{
  "n_layer": 20,
  "n_head": 4,
  "head_dim": 64,
  "d_mlp": 1536,
  "vocab_size": 3172,
  "norm": "layernorm",
  "rope_fraction": 0.25,
  "qk_norm": true,
  "attn_scale": 0.125,
  "init_std_down": 0.00112,
  "weight_decay": 0.06,
  "lr_head": 0.0461,
  "schedule": "wsd",
  "decay_fraction": 0.71,
  "seq_len": 256
}
Each number is 128 + 32 x the weight over its row's rms, rounded and kept within 0 to 255. Layers, rows and columns count from 0. The size above them is the row's rms in percent of the matrix's.

# layer 14 MLP up, 1536x192, rms 0.175, rows 569-604, columns 96-191
size [ 98  92 101 103  99  95  93 101 100 100 105  98 100 100  98  94 102 103 102 100  95 101 100 100  95  99 103  98 105 108  99 100 104 101 101  99]
[[121 102 138 229 133 145 120  91 165 151  89  80 122 163 121 133 178 138 132 218 190 170  91  85 128 202 172 152 119 130 108  92 166 126 143 124 131 149  98 145 166 109 185  91 151 170  89 159 134  72 120 135  85 174 130 160 131 111 197 150  70 105 198 112 170 118 180 116 156 175 133  85 125 119 151 151 147 164 140 196 123 121 137 172  93 152 185 148  83  53 114 117 114 121 143 114]
 [123 104 192 137 129 112  74 126 129 132 157 103 130 177 141 147 106  90 136 116  71 147 187 119  85 151 142 120 173 103  88  95 184 126 132  91 124 134 153 103 109 200 118 115 125 125 102 132  83 125 108  81 152  96 158  93 149 156 128 152  74 121  99 153 107 167 137  78 165 189 124 151 185 142 132  49 145 132 121 130 127  88  49  75 169 118 134 156 111  90 161 138 131 120 168 153]
 [138 132 123 114 103 119 149 130 156 103 126 137 118  84 102  67 104 192 131 127 136  75 159 158 101 152 149 160 113 125 129 120 126 160 194 143 131 123 188 132  40 160 101 125  97 121 123 107 168 179 136 179 100 140 145  70 139 196 132 151  62  65 131 125  97 173 100 120 167  82 100 112 117 108 175 155 138  97 153 126  59 168 157 141  92 150 117 167 130  81 150  81 159 104 128 149]
 [143 144 109 127 125 161 134  95 106  87 143 150 129 137 128 140 190 122 142 104 176  90 149 125 139 100 153 147 159 167 116 155 139 106 131 100  98  93 139 189  81 155 197 110  87 115 157 185 193  80 173 131 136 140 132 200 156 151  78 129 131  66 104  95 178  86 138 179 171  92 108 185 180 153 165 120 109  91 120 170 161 151 134 139  53 144 118 126 127 133 116 106 165 151 112 129]
 [143  97 130 143  96 114 158 183 132 114 190 163 110 150 156 167 157 101 126 102 142 167 121 110  69 118  91 101 107 103 172 162 151 164 187 158 113 146 104  92 132 176 169 141 147 130 140 118  92 165 170 119 133 152 126 119 140 106 116 114 114 171 123  95 152 158 130 111 163 179  66 110 171  60 144 142 142  96 143 134 186 107 171 107 183 122 120  62 160  63 121 112  54 103 110 161]
 [132 180 135 103 141 115 151 108 131 131 138 121  81 140 130 123 122 116  72  94  60 159 127  87 126 148 144 153 167 148 186 105  79 121 144 149 134 129 159  80 170 161 129  69 129  78 105 156  98 123 147  57 105  61 106 154 168 153 127 122  88 159 163 158  97 178 134 189 103  99 151 170 183 109 161 133 144 124 148 168  53 102  95 114  82 136 165 147  93 154 150 106  75 140 121  71]
 [148 107  95 122 123 107 140 136 103 146 109 118  66 102 129 135 145 176 155  71 159 188  95 149 168  98 119  89 120  99 203 113 159 122 151 122 128 120 132 164 152 162 137 145 128 194 133 127 105 148 117 183 116 139 157 113 155 176 134 126 129 104 113 170  68 176  99 139 166  89 171  48 104 122 140 136 139 118 120 149 139 118  80 137  89 107 148 138 151 132  95  90 166 105 135  65]
 [133 152 138 103 192 114 154 126 165 139 139 149 135 191 145 108 116  64 188 117 132 118 120 127 111 158  61 135 112 101 147  80 103 158 167 141  88 136 164  99 151 131 110 190 154 151  87  92 133 131 205 116  97 127 140 177 152 105 142 141 108 174 127 121 116 207 173 144 165 137 190 134 144 119 211 128 120 117 124 151  85 162 151  99 139 162 130 127 110 112 122  94  64 111 135 117]
 [118 101 138 131 113  95  76 127 161  85 136 183 108 121 144 171 167 104 201 160 152 139 119 168  91 121 127  63 123 113 119  98 110 104 123  53 156 200 143  50 147 111 115  88 147 128 172 106 176  92 123 124 162  97 124 167  86 147 107 114 184 163 159 142 121 113 113 171 167 141 172 134  91  89 170 149 124  87  79 136 120  93  96 134 144 155 147 129 128 125 133 161 204 129 152 150]
 [206 126 112  49  89  98  76  99 173 162 112 152 143 107 173 146 134  83  74 168 107 124 101 104 125 133 131  91  68  96 108 129  94  77  70 106 194  87 159 187 147 118 206 140 116 169  99 121 152 143 101 131 100 154 148 162  84  91  81  75  87 145 120 178 148 162  96 125 143 104 155 107 100 171 188  99 177 147 148 133  76 104 144 151 127  85  65 154 105 146 118 110  80 109 108 122]
 [ 95 103 168 167  46 124 115 141 120 149 185 124 173 170 121 113 127 178 109 121 131 107  74 120  98 113 113 131 124  87 145 154 155  72 126  88 155 111 113 148  67 152 161 112  99 116 118 132 144 106  52 159 111 134 124 109 117 151 160  92 181 142  76 159  98 156 135 158 173 153 109 105 142 101 109 151 115 110  99 153 125 119 100 112  90 183 124 121 158 113 139 140 157 121  97 108]
 [179 116 143 106 116  52 132 116  98  83 154 149 120 149  99  63 212 108  92 150 124  83 195 124 104 138 131 150 169 124 114 121  66 121 130 142 130 170 133 113 129 133 126 116  95 134 144 132 113 182 105 132  70 128 170 109 164  88 155 104 171 124 173 194 133 128 156 140 132 164 127  62 152  80  99 144 136 102 113 189 197 164 142 109 124 134 111  73 172 153 104  90 181 160 129 114]
 [220 142 157 111 122 109 171 147 146 170 103 171 130 169 157 163 150 121  83 156 180 176 181  88 206 128  79 131 115 140 148 157 105 110 163 110 120 170  62 103 144 137 106 173 130  96 154 153  93 120 122 106 124 139 103  91 125 105 128 135 122 172  83 106 103 133 147 181 134 109 154 161 104 134 138 153  96 154 121 117 134 108 123 116 106  95 101 127  83 114 133 154 141 156 126 102]
 [158 102 134 143 110 146 152 104  84 156 159 136 131  84 136 163 127 137 112 162 106 121 170 186 120 167  56  85 173 145 154 114 100  99  87 121 161 133 106 182  72  89 176 124 118 135 158  82 140 107 149  62 105  93 151 173 101 151  90 163  93 112 117 129 126 166 135 148 102 120 160  86 139 119 174  77  98 143 176 154 101 155 103  96  95 112 174 140  76 120 144 121  87 124 130  90]
 [137 133 121 153  49 129 138 164 139  84  99 182 117 157 162 138 170 151 146  92 147 146 127 138  86  74 124 152 159 187  79 112 110 175 177  69 171 157 131 138 140 195  91 143 117 101 121 164 134 128 113  95 116 132 170 120 102 145  88 161 137 129 125 134 134 116 134 156  84 132 117 136 174  81 139  85 148  66 153 132 161 103  82 117 146  96 158 108 108 128 186 113 161 143 105 129]
 [100 103 164 150 134 124  95 141 138 123  83  99 152 124 113 128 133 116 178 109 122 162 157  89 154 165 133 166 114  91  80 125 101 160 166 124 109 161 168  95 113 109 162  71 126 115 169 116  98  97 110  61 181 158  59 156  78 195 126 147 114 118  99  86 165  94 114 169 115 141 103 128  95 105 136  88 176 103 138 109 159  71  89 121 124 122 157 140 149 106 106 153 167  60  41 105]
 [111 110 174 123 131 154 154 149 108 126 163 157 124 137 165  90 144 105 223 177 154 135 146  83  95 136  83 150 210  79 171 188  78 106 110 137 142 135 147 152 134  90 163  80 147  97 157 133 151  58 122 126 113 151 142 167 100 131 157 121 133 124 123 117 128 164 140 193 120 150 123 121 142 109  78  98 188 109 138 109 135 132  53  77  98 176 129 135 148 144 122 112 122 151 157 206]
 [114 119 132 111  87 129 134 137 134 123 132 106 121 111 114 142  89 107 153  95  95 120 153 125 123 103 108 172 112 228 146 134 100 164 153 156 128 136 146 121 125 128 154  99 111 114  80  98  82 158 181  65  98 182 146 129  84 145 115 174 130  92 123 114 144 173  90  54 118  95  97 116 125 104 132 170 122 100 104 166  86 123 109 150 137 122 109 102  87 145 143  92 130 169 153  81]
 [ 70 205 120 135  72 182 140 106 178 121  90 143 121 179 128 133 126 124 116 126 122 135 139 178 205 134 139 122 172 108 107 138 136 169 119  67  40 154 170 166  98 124 104 133 125 178  81  90 101  99 153 124 116 107  78 164 107 106 116 138 121 121 140 126 113 126 110 151 138 134 151 128 135 128 146 153 153 108 117  67 112 151 161 160 164 132 130  52  91 112  53 140 155 124 134 104]
 [107  65  73 114 129 100 119 124 117 164 125  90 116 120 152 111 185 142  89 159 170 164 171 143 137 102 141  99 141 192  97 110 118  78 128 197 157 137  92 110 229 132 123  94 111 135  65 101  94 132  69 119  95  79 153  94 202 185  75  91 127 117  81 181 189 137 122 165 141 113 154 109  94 138 136 175 151 115 109 119 128  70 144 144 129 154 130 175 166 137 155 131 156 185 165 178]
 [ 98  79  78 124  51 191  99  92  81 102  95 119 101  91 177 173 162 125 108 116 141  97 119 135 114 107 174 168 113 162 121 122 110 120 115 129 169 127 147 143 176 106 111 164 108 126 161  80 126 135 120 135 127 102 169 125 168 122 169 179 127 127  96 161 130 195 103 114 140 152 117 152 103 151 129 169 125 158 124 128 157 157 143 123 149 180 109 137 134 184 184 114 131 147 139 127]
 [115 145 142 130 137 154 154  82  94  87 101 111 122  92 180 138 195 149  86 107  65  69 154  96 116  98  79 179 175  92  60 165 170 163  99  70 112 112 148 104 107 133 172 134 161 155 139 110 179 107 171 168  41 179 138 114 100 191 195 147 105  81 129 183 148 151  85 165  59  91 128 121 174 150 147 135 169 137 100 140 161 184  71 146 112 110  98 100  92  93  96 113 132 120 165 101]
 [126 147 148 150 146 107  61 145 164  88 153 130 140 102 107 179  98 162 186 129 180 177 138 150 161 151  86 159 159 148 117 162 151 148 128  53 130 153 136  66 179 155 120 152 120 110 163 165 104 132 145 166  54 145 108  96 120 193 110 130 129 154 180 134 132 133 126 148 135 139  94 117  92 111 140 104 128 127 125 117 162 138 203  54 107 137  68 149 151 111 167 111 167  92 134 129]
 [115 146 124 169 136 182  84 122 133 163 139 128 130 110 161  76 137 113 124 110 120 119 147 183 176 109 126 178 138 154 130 155 115 170  81 105 162 136 161 112 207 152 127 100 114  93 131 193  80  71 138  92  84 159  28 153 164 182 121 108 100 118 110 181 141 134 136 181 148 113  93  90  77 100 156 132 154 105 124 142 185 125 102 177  96 153  86 146  98 109 141 172 100 170  90 155]
 [162  71 150 134 145 153 122 157  93 148 121 172 105 139 103 149 116  83 168 196 103 155 175  95 168 129 194 122  89 148 113 180 201 153 100  79 148 147 139 107 135 163 142 196 135 135 123 107 166 135 172 122 102 109 171 143 149 160 144  95 153 155 135 104 137 119 114 136 154 100 152 113 153 105 114 104 100 137  75  95  96  81 108  72 149  74 139 173 125 163 127 150 163 139 139 118]
 [100 144  76 125 125  50  93 133 111 120  98 111 148 126 171 153 116 147 131 162 151 142 117  91 143 167 127  73 175 109 119 107 142 120 118 135 143  91 158 116 141 129  91 139  76 100  88 153 119 169  81 149 112 116 126  94 157 161 168 132 113 149 134 145  91 146 100 121 194 132 158 129 128 106 132 187  80 130 119 131 124 166  87 188 154 144 109 134 121 162  69 135 157 148 150 166]
 [104  87 141 184 147 115 114 170  81 140 119  88 164  80 119 107 103 147 136 102 170 106 128 169 161 161 105 105 131  97 117 158 149 105 147 202 131 118 108 149 130 153 102 144  83 119 152  74 144  81 152 134  74 131 143 185 120  67 137 138 146 138 105 160  87  55 150 118 133 133 103 150 147 154  99 150  53 161 136  83 202 140 167 122 128 125 131 119  22 101 163 151 150 166 169 106]
 [109  89 157 151 126 136 152 186 156  91  83 178 104 158  85 126  93 152 129 144 102  82 142 130 139  96 135 135 104 122 126 234 107 140 116 152 114 142 144 138 109 129 108 152 111  90  87 120 110 166 172 128 186 201 102  78  98 114  80 132  95 101  73  73 130 179 107  93 113 154  86 133 148 138 137 141 109 150 215 152 135 163 153 152 136  72 120 137 115 147 121 113 151 116 199 128]
 [148 138 112 135 106 112  82 116 139  97 170  82 141 113 175 180 175 123 113 128 181 129 114 162 162 163  90 141 100 184 182 118 137 149 149 141 192 105 113 176 164 155 153 138 175  88 137 179 106  88 155 187 141 159  82 139 131 119 153 143 140 115 110 109 140 112 110 121 106 127  82  82 159 135 153  88 139  98 195 140 106  98 139 122  61 131 126 121 156  84 107 121 140 141  88 159]
 [163 200 156 148 101 127 165 123 136 138  95 103 142 155 179 184 166 127 143  90 129 140 109 176 100 114 107 127 150 149 139 122 112 190 132 139 152 165 135 106 125 124 193 154 136 147 124  82 156 147 139 159 148 137 127 129 165 135 102 101 189 175 135  82  83 113 157 169 215 137 112  97  73 126 122 133 109 143  68 122 127  89 141  98 119 156 101 117 181 103 102 131 120  74 124 146]
 [116  98 186 138 119 190  63 148  77 172  84 126 132 140 145 109 108 164 128 168  35 145 110  85 170 161 130 156 122  86 116 192 142  97 139  98  88 132  69 109 182 108 132  77  95 141  90 110 132 176 167 159  65 121 123 146  75 117 148 127 110  93 152  76 119 101  58 108 129 121  87 143 160 117 172 102 118 111 148 119 109 189  64 154 162 108 118 140 153 124 105 175 130 153 101  85]
 [169  88 104 100 102 122 124 118  78 106  73 153 147 146  86 136 162 138 138 109 108 169 171 120 128 109 188 120 104 134 135 100  97  55 178 101 133 161 126 114  85 138 159  92 177 157 136 126 122 102 128  44 136  83 139 180 123 105 136 124 164 168 103 149 161 105 105 144 101  97  71 185 107  98 127 118  94 108 122  66  75 101 120 151 144 156 166  82 112 122  94 170 122 137 115 122]
 [179 116 160 160  88 142 133 157 107  94 132  69 131 203 126 145  92 113 136 141 103 129  93  82  79 146 133 127 168  36  71 128 136 135 170 174 183 180 102 148 122 113 121  99 156  97 138 126 133  82 100 161 121 131 118  72  79 135  89 153 180 134 179 158 145 187 117 162 103 145 146  81 138  73 116  95 125 170 143 160 118 174  84 130 160  90 144 127 120 167 162 150  86 136  71 118]
 [102  98 134 123 115 112 106  51 119 105 131 105 129  57 133 215 168 121 125 141 225  92 160 149 114  86 143 116 150 186 175 135 146 144 195  92 155 125 161 114 152  89 126 105 185 138 160  87 135 137 144 168 106 149 131  75  99 155 153 137  90 127 135 147 186  69 120 130 105 120 127  96  67 149 155  94 191 112  97 120 125  78 110 150  67 140 147 129 133  91  71 125 153  88 147 125]
 [194 127 130 176  88  96  73 136 137 100 123  97  77 111 177 196 147 147 210 167 140 153 127 164 108 125  72 126  86 118 158  35 154 144 158 141 150 170  86 132 108 144  85 116  97 135  83 155 109  78 148 196 102 123 126  55 134 115 131 156 145 131 164 146 178 153 122  89  99 137  95 132 102 137 174 164 112 126 123 132  50 139 193 133 138  83  65 149 125 121 133  97 116 182 169  96]
 [119  91 138 120 132 159 142  75 116 117 169 160 136 115 131 173 203 112 140 165 183  97 201 105 103 122 131  81  64 108 118 102 100 141 130 142 111 150 128  81  32  99  97 142 137 133 136  96 131  24 156 119 130 141 142 137 145 117 154 125 170 133 144 171 162 150  98  37 114 101 187 144  97 164 126 116  82 135 129  49 163  93  85 104  76 114  95 146 106 157  87 166 180 129 152 158]]
# layer 14 MLP down (transposed), 1536x192, rms 0.179, rows 569-604, columns 96-191
size [ 92  93 110  95 102  92  90  94  98  94 101  90  95 104  97  94 104 105  95 101  86  98  98 102 100 100  96 103 115 117  96 103 106  99 104  97]
[[167 179 116  58 165 127 135 119 107 101 195  97 167  41 114 111 127 121  91  92 110  93 204 112 160  63  79 143 149 117 128 189 100 129 122 128  60 135 155 154  84 116 129 153  79 134 149  90 160 175 116 124 182  96 136 111 107 134 115 105 166  99 115  89 136 145 117 111 107 131 173 138 138 127 108 120  94 150  89  96 116 123 141 120 107 102  78 120 104 104 117 197 123 120 112  98]
 [ 98 177 112 152 127 156 126  83 142 141  67  91 136 117 103 114 145  94  73  85 135 158  95 173 119  84 163 137 155  87 142  80  48 153 144 114 186 157  96 196  54 114 116  97 102 123 103 119 137 141 107 105  91 164 115 104 136  85 133 141  84 102 125 124 131  94  91 135  54  82 125  64  54  92 130 144 140 137 117 151 167 132  95 115 122 135 143  65 114 151  93 159 136  92 175 144]
 [123 114 132 173 131 174 131  99 123  76 101  70 145 119 155 139 130 129 126 150 115 128 114 177 133  67 125 127  43 111 139 151 123 152 153 111  86 127 139 112 128 168 121 129 113  94 123  85  69 152 130  85  80 141 179  95 114 101 105 120 104 134 135 121 139 134 162 153 131  38 131 114 159 116 144 109 123 190 145 155 117 163 129 141 111 171 110 167 127  61 152 102 163  87  78 135]
 [132 111 137 142 155 130 119 165 138 133 103 130 189 126 145 202  92 105 109 100 123 139  83 123 116 173 157  93 117 103 112 152 175 105  91 114 125 109 113 132 167 143 128 151 166 177 104 119  95 114 129  67 136 117 170  95 163  75  74 100  47 162 158 180  79 151 168 168 131 124 120 115 103 107 120 135 116 123 141 132  70 123 175 114 110 146 118 209 154 154 136 109 130 143 172 151]
 [163  56 144 156  91 136 131  84 106 124 110 109 183 146  90 132 104 155 183 142 110 183 181 137 167 136 149 161 166  82 135 124 124 110 122 122 124 161 140 133 119 112 104 113 130  94 126 127 187 126 117 146 133 114 151  92 201 145 125 196 124  95 126  99 146 134 160 104 103 171 138 163 112 143 173 110 119 121 172  91 117 185 156 143 144 126  90 158 125 120 174 132 102 116 106 134]
 [149 101 174 138  71 122 139 153 124  75 115 101  98 147 142 107  99 136 151  92 171 129 133 136 151 125 106 109 120  44  71  95 131 117 133 166 119 110  41 189  79  87  46 188 158 174 143 120 132 155 157 101  32 129 135 105 167 139 140 117 233 123 114  83 130  97 146 129 123 182 129 190  73 130 107 114 147 113  78 108 167 142 124  91 182 138 111 124 124 102 112 129 192 109 172 185]
 [142 148 140 101 167 165 145 126  87  84 117 148 108  67 151 134  87 157 100 132 118 104 124 159 103 169 197 120 159 143  40  82 144 175 168 139  98 114  56 129 131 116 128 108 107 125 164 148 149 168 126 127 118 123  71 117 110  69 110 167 174 101 123 145 113 103 124  82 137  81  85 132 150  96 130 127 120 141 127 116 110 125 108 174 174 174  96  88 152  65  99 173 193 142 180 153]
 [ 77 151 133 164  72 147 122 186 133 188 123 106  92 121 135 119 109 100 104 135  92 162 113  89 172 102 141 109 129  74 115 173 115  53 108 106 168 114 137 139  90 161  99 148 150 125 173  90 174 160  95 122 114 187 129 117  78 131 121 169  74  89 139 125  73 104 112  65  86 143 111  78 170 103 132 117 162 130 117 126 147 151 114 159 120 168  99 172  97  90 168 120 186 129 129 189]
 [180 113 106 112  71 166 121 111 116 175  80 111 224 111 139 111 119 150 120 167 141 105  62 111 140 169 118 152 140 149 154 172 172  95 143 201 143  94 152 135 141 122 159 178  96  84 109 140 132 164 102 192 167 117  62 152  64 111  73 139 112 128  69 123 112 140 170 165 160  73  69 118 108 165 158  91 132 108 145 153 174 185 144 102 130  58 136  98 117 135 149 108 117 113 109 122]
 [ 96 125  87 140 120 108 135  99 151  86 207 126 153 177 130 102 132 167 166 129  89 149 122 115 137 188 154 145 115 100 135 157 111 142 152 134 111 148 121 111 170 161 136 123  91  99 153 131 113 126 136 130 179 121 170 107 152  84 155 134  67 157 135 133 112 148 135  97 127 141 154 129 135 151 168 122 131 172 169 126 161 121 170 144 133 149 121 103 133 110  85 106  81 147 106  85]
 [109 148 171  80  85 151 103 154 117 127 125 119 160  98 110 152 153 110 161 131 154 106 112  92 180 111  67 157 148 166  97 109 144 139 140 147 145  91  70 115 152 101 169 178 169 156 148  57 119 123 144 116 101 143 150  81 129 152 179 158  79 162 138 129 133  88 128 146 123 152 129 121  98 123 157 125  99 156 124 158 128 124 144  97 162 129 190  55 121 120 113 177  90 132 125 106]
 [127 173 122 159 148 195 154 162 153 148 105 103 114 151  85 118  77 103  86  43 157 107 127 192 155 149 123 133 130 120 111 161 117 155  99 103 131 147 188 164 145 155 126 117 126 107 133  76  71  91 135 131 122 168 176 123 153 186 137 186 124 125  93 112 127 132 121 190 122 204 136 152 112 149  95 104  78 144 141  52  75 123  98 156 106 115 134 130  96 105 143 154 102 132 132 156]
 [120 107  90 174 145 117 178  52  84 111 177 109 127 138 106 157 138 183 134 120 120 146  86 168  83 103 153 161 110 183  39  84 178 142 158 128 143  83 141 129 106 106 135 139 115 132 178 102 114 124 179 143 134 102 142 191 111 157 116 120  79  80 158 146 173 132 137 113 125 125  91 101 181 111 164 156 126 165 119 158 156 120 134 148  63 192 114 157 174 119 113 117 159 111 103 145]
 [123 127 142 159 135 149 172 163 159 158  91 135 116 184 111 151 126 137 156 132 127 199 156  86 149 103 113 115 104 157 105 103  76 116 206 163  28 168 139 100 171 117 120 179  91 128 191  92 122 107  85 168 109 102 119 109 137  91 153 151 227 149 149 146  86 161 140 100 156 125  81 157  85 119 139 156 143 111 104  96 133 160 141 161 129 139 218 119 142 114 142  93 130 137 139 170]
 [100 114 146  89 164 115  87 163  99 143 136  80 131  75  77 120 109 154 114 103  96 100 202 117 190 126 139  54  82 139 151 103 159  40 109 125 122 182 113  85 121 106 170 104 150 101  96  67 130  95 139 137  93 120  90 155 122 134 107  78 136  44 158 139 107 189 167 114 142 139 128 128  80 150 123 160  83 198 136  89 120 155 112 140 107 111 130 133 143 149 130 124 161  87 120 137]
 [130 138 138 159 164  98 120 134  87 141 122 110 126 172 144 202  98 124 151 120 115 161  73 162 162  66 109 153 147  95 116 116 151 126 179 177  91 140 146 152 113 172 141 112 118  80  98 101  73 119 146 187 140 157  74 157 129 107 123 166 159 152 113 153 180 169 195 144 117 172 106  89 106 152  89  85 117 103 192 164  99 140 122 111 153 138 159 146 122 137 113 129 114 172 171 188]
 [157 164 166 161 100 133 117 131 118 156  84 193  69 153 152 165 131 136 172 100 122 146 113 177 115  89 125  89  97 135 161 147 137 118 133 151 107 170 166  88 116  74 193 129 142 106 108 147 153 125 125  95 103 133 106 150  92 187 138 132  98 123 131 108 156 104 173 110 157 130 138 194 114 107  88  82 172 167 128 123 102 119 113 126  45 128 129 101  83 125 155 111  99 209 165 109]
 [ 94 123 119 167 113 111  77 119 156  95 131 178 141 122 174 131 151 104 132 190 115 189 105 158 122 162 142  79 124  72 114 152 162  82 113 105  53 115 136 145 129 103 148 104 146 112 132  34 168 141  93 178 177 118 115 108 171 131 111 125 124 131 115  84 122 146 181 142 133 126 134 136 127 145 157  97 123 166 145 109 177  86 164 125 148 160 132 185 208 136 103 136 164 124 127 148]
 [119  98 184 112 122 110 141 159 128 114 140  99  75  94 131 119  93 109 179 141  98 134 174  95 122 136  96 168 130  90 149 119 113 156 130 130 119 102  62 117 153 167 148  86 126 134 105 171 207 106  92 112 104 117 116 111 138 166 186  89 108 139 147 135 131  95 181 110 135 109 138  66 135 149 128 107 159  99 167 137 169  92 101 112 155  80 123 201 159 145 177 157 140  99 176 138]
 [ 90 136 139  51 108 148 109  84 145 143 147 125 169 124 132  86 158 148 114 156 192 220 133 118 151 155  98 136 123 135 115 109 119 126 123  78  75 115  99  75 138 147 134 124 143  98 146 135 168 114 142  93 104 145 188 144  99 145 122 202 125 104 156 125 160 179 186  71 120 184 109 108 110 168 154 100 155  99 107 132 147 144 129 155 167 106 148  64 113 123 181 114 126 125 171 163]
 [128 141 126  89 172  70  85 186 167 162 125  91 122 120  79 141 117 153 158 109  96 156 135 142 146 118  84 106 139 102 134  95 112 166 149  83  80 131 103  79 114 136 105 117 118  98  99 182 127 176 113  98 145 132  88  94 122 101 125  74 189  75 157 132 106  65  82 103 115 103  77 124 133 123 105 142 111 132 156 148  97 160 111 197 153  88  45 113  99  95  61 147  96  88 128  85]
 [ 72 104  99 142  98 130 120 165  58 114 136  48 168 102 117 147 137 101 160 115 149 118 129 144 123  89 163 161 202 183  97 171 131  89  81 135 142 109  71 144 174 147 159 140 133 156 147 144 151  96 165 125 185 119  81  77 113 186 140 203 167  94 178 136 117 127  72 188  30 110 145 162 129 151 172 108 131 122 169 136 134 142 122 118  95  95 150 147 136 112 160 162 148 157 119 129]
 [134 133 111  53 156 112 176 121 115 138 138 130 121 146 109  91 132  30 146 112 150  77 168  99 102 119 142 102  70 156 177  74  56 135 106 139 100 106 155 113 118  90 106  90 138 109 127 180 149 116 100 146 126 106 136 125 123 138 122  87 185 117 211 147 121 139  82 238 103 115 126 137 129 132 112 188 141 143 112 118 116 152 110 152 136 203 111 158 148  95 133 120 138 113 164 175]
 [ 89 101 143  97  91 102 164 109 141  74 131 120 159 204 116 123 106 131 210 170 125 124 119 121  91 164 132 165 129 128 135 104 163 174  89 134 185  79 163  97 126 147  90 127  59 150 118  93 142 100 108 195  95 154 170  57 147 100 140 151 191  89 147 145 141  80 103 161 165 135 229 133  77 157 101 146 111 130 142 143  82 137 133  43 105 165  83  76  84 128 121 141 150 121 161 134]
 [125 129  85 122 161 132 119 119 130  91 171 113 118 174 167 102  98 157 155 110 131 137 155 150 116 142 110 226 142 112 150 111 153 117 150 141 122  99 136 116 162 117 141  88 114  87 150 124 122  76  55 113  72 174 115 105  64 128 117  88 114 144  87 108 180 179 129 134 164 111 121 157 168 164 139  92 137 154 106 122 121 120 103 108  99 169 106  61 126  58 126 157 154 217 121 128]
 [ 75 122 138 122 155 162 146 111 102 144 155 106 151 165 128 145 127  82 119 136 139 109 133 151 136 123  62 114 140 206 106 187 135 193 127  97 146 153 171 103 137 101 143 195 147  82  96 115 148 140 119 126  54 162 146 114 141  77 160 140  80 119 195 134 150 130 110  86 131 136 142 127 125 149  97 108 198  98 105 155 123 156 127 157 136 128 100 137 102 100 133 117  30 174 131  49]
 [161 127 154  94 129 107 116 100 188 136 138  99 185 222 147 127 173 151 129 170 119  97 151 135 127  99 119 151  98 156 147  92 119 123 219 132 109 153 130  94 116 138 165 152 128 136  93  86 124 142 168 115 198 111 107 118 123 133 100 106  99 173 122 108 138 165  94 124 122 145 138 143 128 109  94  95 146 139 137 176  77  79 114 124 122 108 107  98 138 127 111 110 128 124  60 131]
 [149 136 125 135  71 106 167 157 137 126 118  69 111 146 215 117 188 158 168 134 165 106 138 121  74 158 112  93 158 135 170  92 158 161 143 131 101 175 142 100 190 181 147 115  87  72 124 187  83 103 128 104 124  88 150 210 121 135 150  97 138 125 185 156 116  85 100 154 145 104 101 131 157 103 155 148 155 132  98 148 166 100 115 114 141 145 184 147 122 149 104 125  90 134 161 110]
 [161 126 193 163 149 121 121  99 131 143 173  98 175 155 116 128 104 134 127  95 113  66 141 138 150 146 106 146 126 129 136  97 114 113 178  98 137 168 102  79 118  96 114 109 102 142  65 131 120 130 111 107 136  83 125 118  93 163  92  90  97 167 131 127 188  96 153 171 151 104 151  95  84  98 110 121 118 150  96 161 180  81 185 133 100 113 139 153 111 128 169 167 117  89 113 160]
 [160 132 115 193 114 145 182 127  93 134 158 157 184 157  61  65 137 143 147 157 181 117 125 130 128 142 131 125 148 107 106 119 125 146  88  98 146 118 166 137 109 145 149 148 111 165 137 122 123 124  89 169 189 167 172 161  71  92 102 126  81 108 101  82 128 173 115 218  28  95 140 115 110 138 118 154  84 190  71 115 117 115 129 119  81 150  89 120 100 113 103 163 109  65 178 117]
 [101  99 119 122 116 121  97 129 147 110 148  91 109 111 134 133 128 160 125  63 221 100 140 141 140 104 114  71 116 121 152 116 154  95 128 124 171 126 129 105 128 170 108 171 140 146 100 105 153 120 124 102  75  99 168 113 110 157 191  70  98 167 102 138 130 103 123  72 117 151 172 111 124 126 107 120 161  62  79 113 164  61 106  77  86 142 153 143  86 118 194 179 118 141 144 103]
 [120 149 128  78 120 117 112 156  73  52 163  45 131 121 132 125 114 158 118 166  83  76 112 173 160  64 112  86 113 118 171 176 127 108  93 208  85  80 193 162  99  96 196 116 171 112 124 119 181  80 108 165 133 154  92  85 159  91  70 121 109 129 169 167 136 107 172 144 128 181 123 125 177  92 170 132 193  88 132 126 176 106 115  99 112  95 128 125 137 140 172 156 151 113 149 154]
 [ 85 115  82 116 161 113 213 183 111  87 167 138 106 103 161  62  94 143 127 155 118 123  94  69  88 192  64 159 103  91 120 118 115 134 160 117 147  73 107 145 113  90 187 116 135 117 106  88 161 125 119 113 108  93 140 142 124  88 172 130  94  78 143 122  72 179 152 139  61  67 105  19 135 156 156 169  94  79 164 122 107 127 159 175  97  94 102 133  95  70 121 129 129 149  87 121]
 [115 155 170  89 117 178 102 199  57 192 136  88 191 105 132  69 136 166  92 168  73 112 146 111 110 130 134 121 170  76  98 125 118 126  97 198 118 153  86 137 118 155 112  81  71 151 132 118 104 115 128  88 140 133 125 115 140 142 150 142 136 133 118 156  75  84 125 148 138 134 174 119 141  82  83 179 149 190 133  95 151 188 128 147 183 116 124 132  96 108 158 115 140  56 139 172]
 [136 116 123 154 130 143 110 152 148 139 192  96  45 104  73 113  87 109 145 118 151  94  50 170 134 137 170 109  93  85  69  99 108 134  77 153 143 103 161 137 140 106 166 111 156 128  48  98 139  93 101 111 147 123 153  99  99  92 196 194 165 105 154 152 134 100 127 107 154 219  72 130 156 149 114 108 120 161 185 124 164 143 111 141  94 176 139 104  67 167 220 163 142 156  96 132]
 [107 122 120  66 154  77 131 105 112 108 121 119 147 108 144  86 101 128 165 149 154  98 104 111 112 108  97 136 160 160 174  84 129 172  92 123 124  93  98 154 133 124 113 107 169 131 101 134 139 138  67 173 147  84 143 123 169 132 191 130 132 136 157 119  92 143 141 121 108 114 155 125  97 147 142 163  55 174 107  89 115 156 135 162 130 120  93 153 128 117 115 127 133 121 110  98]]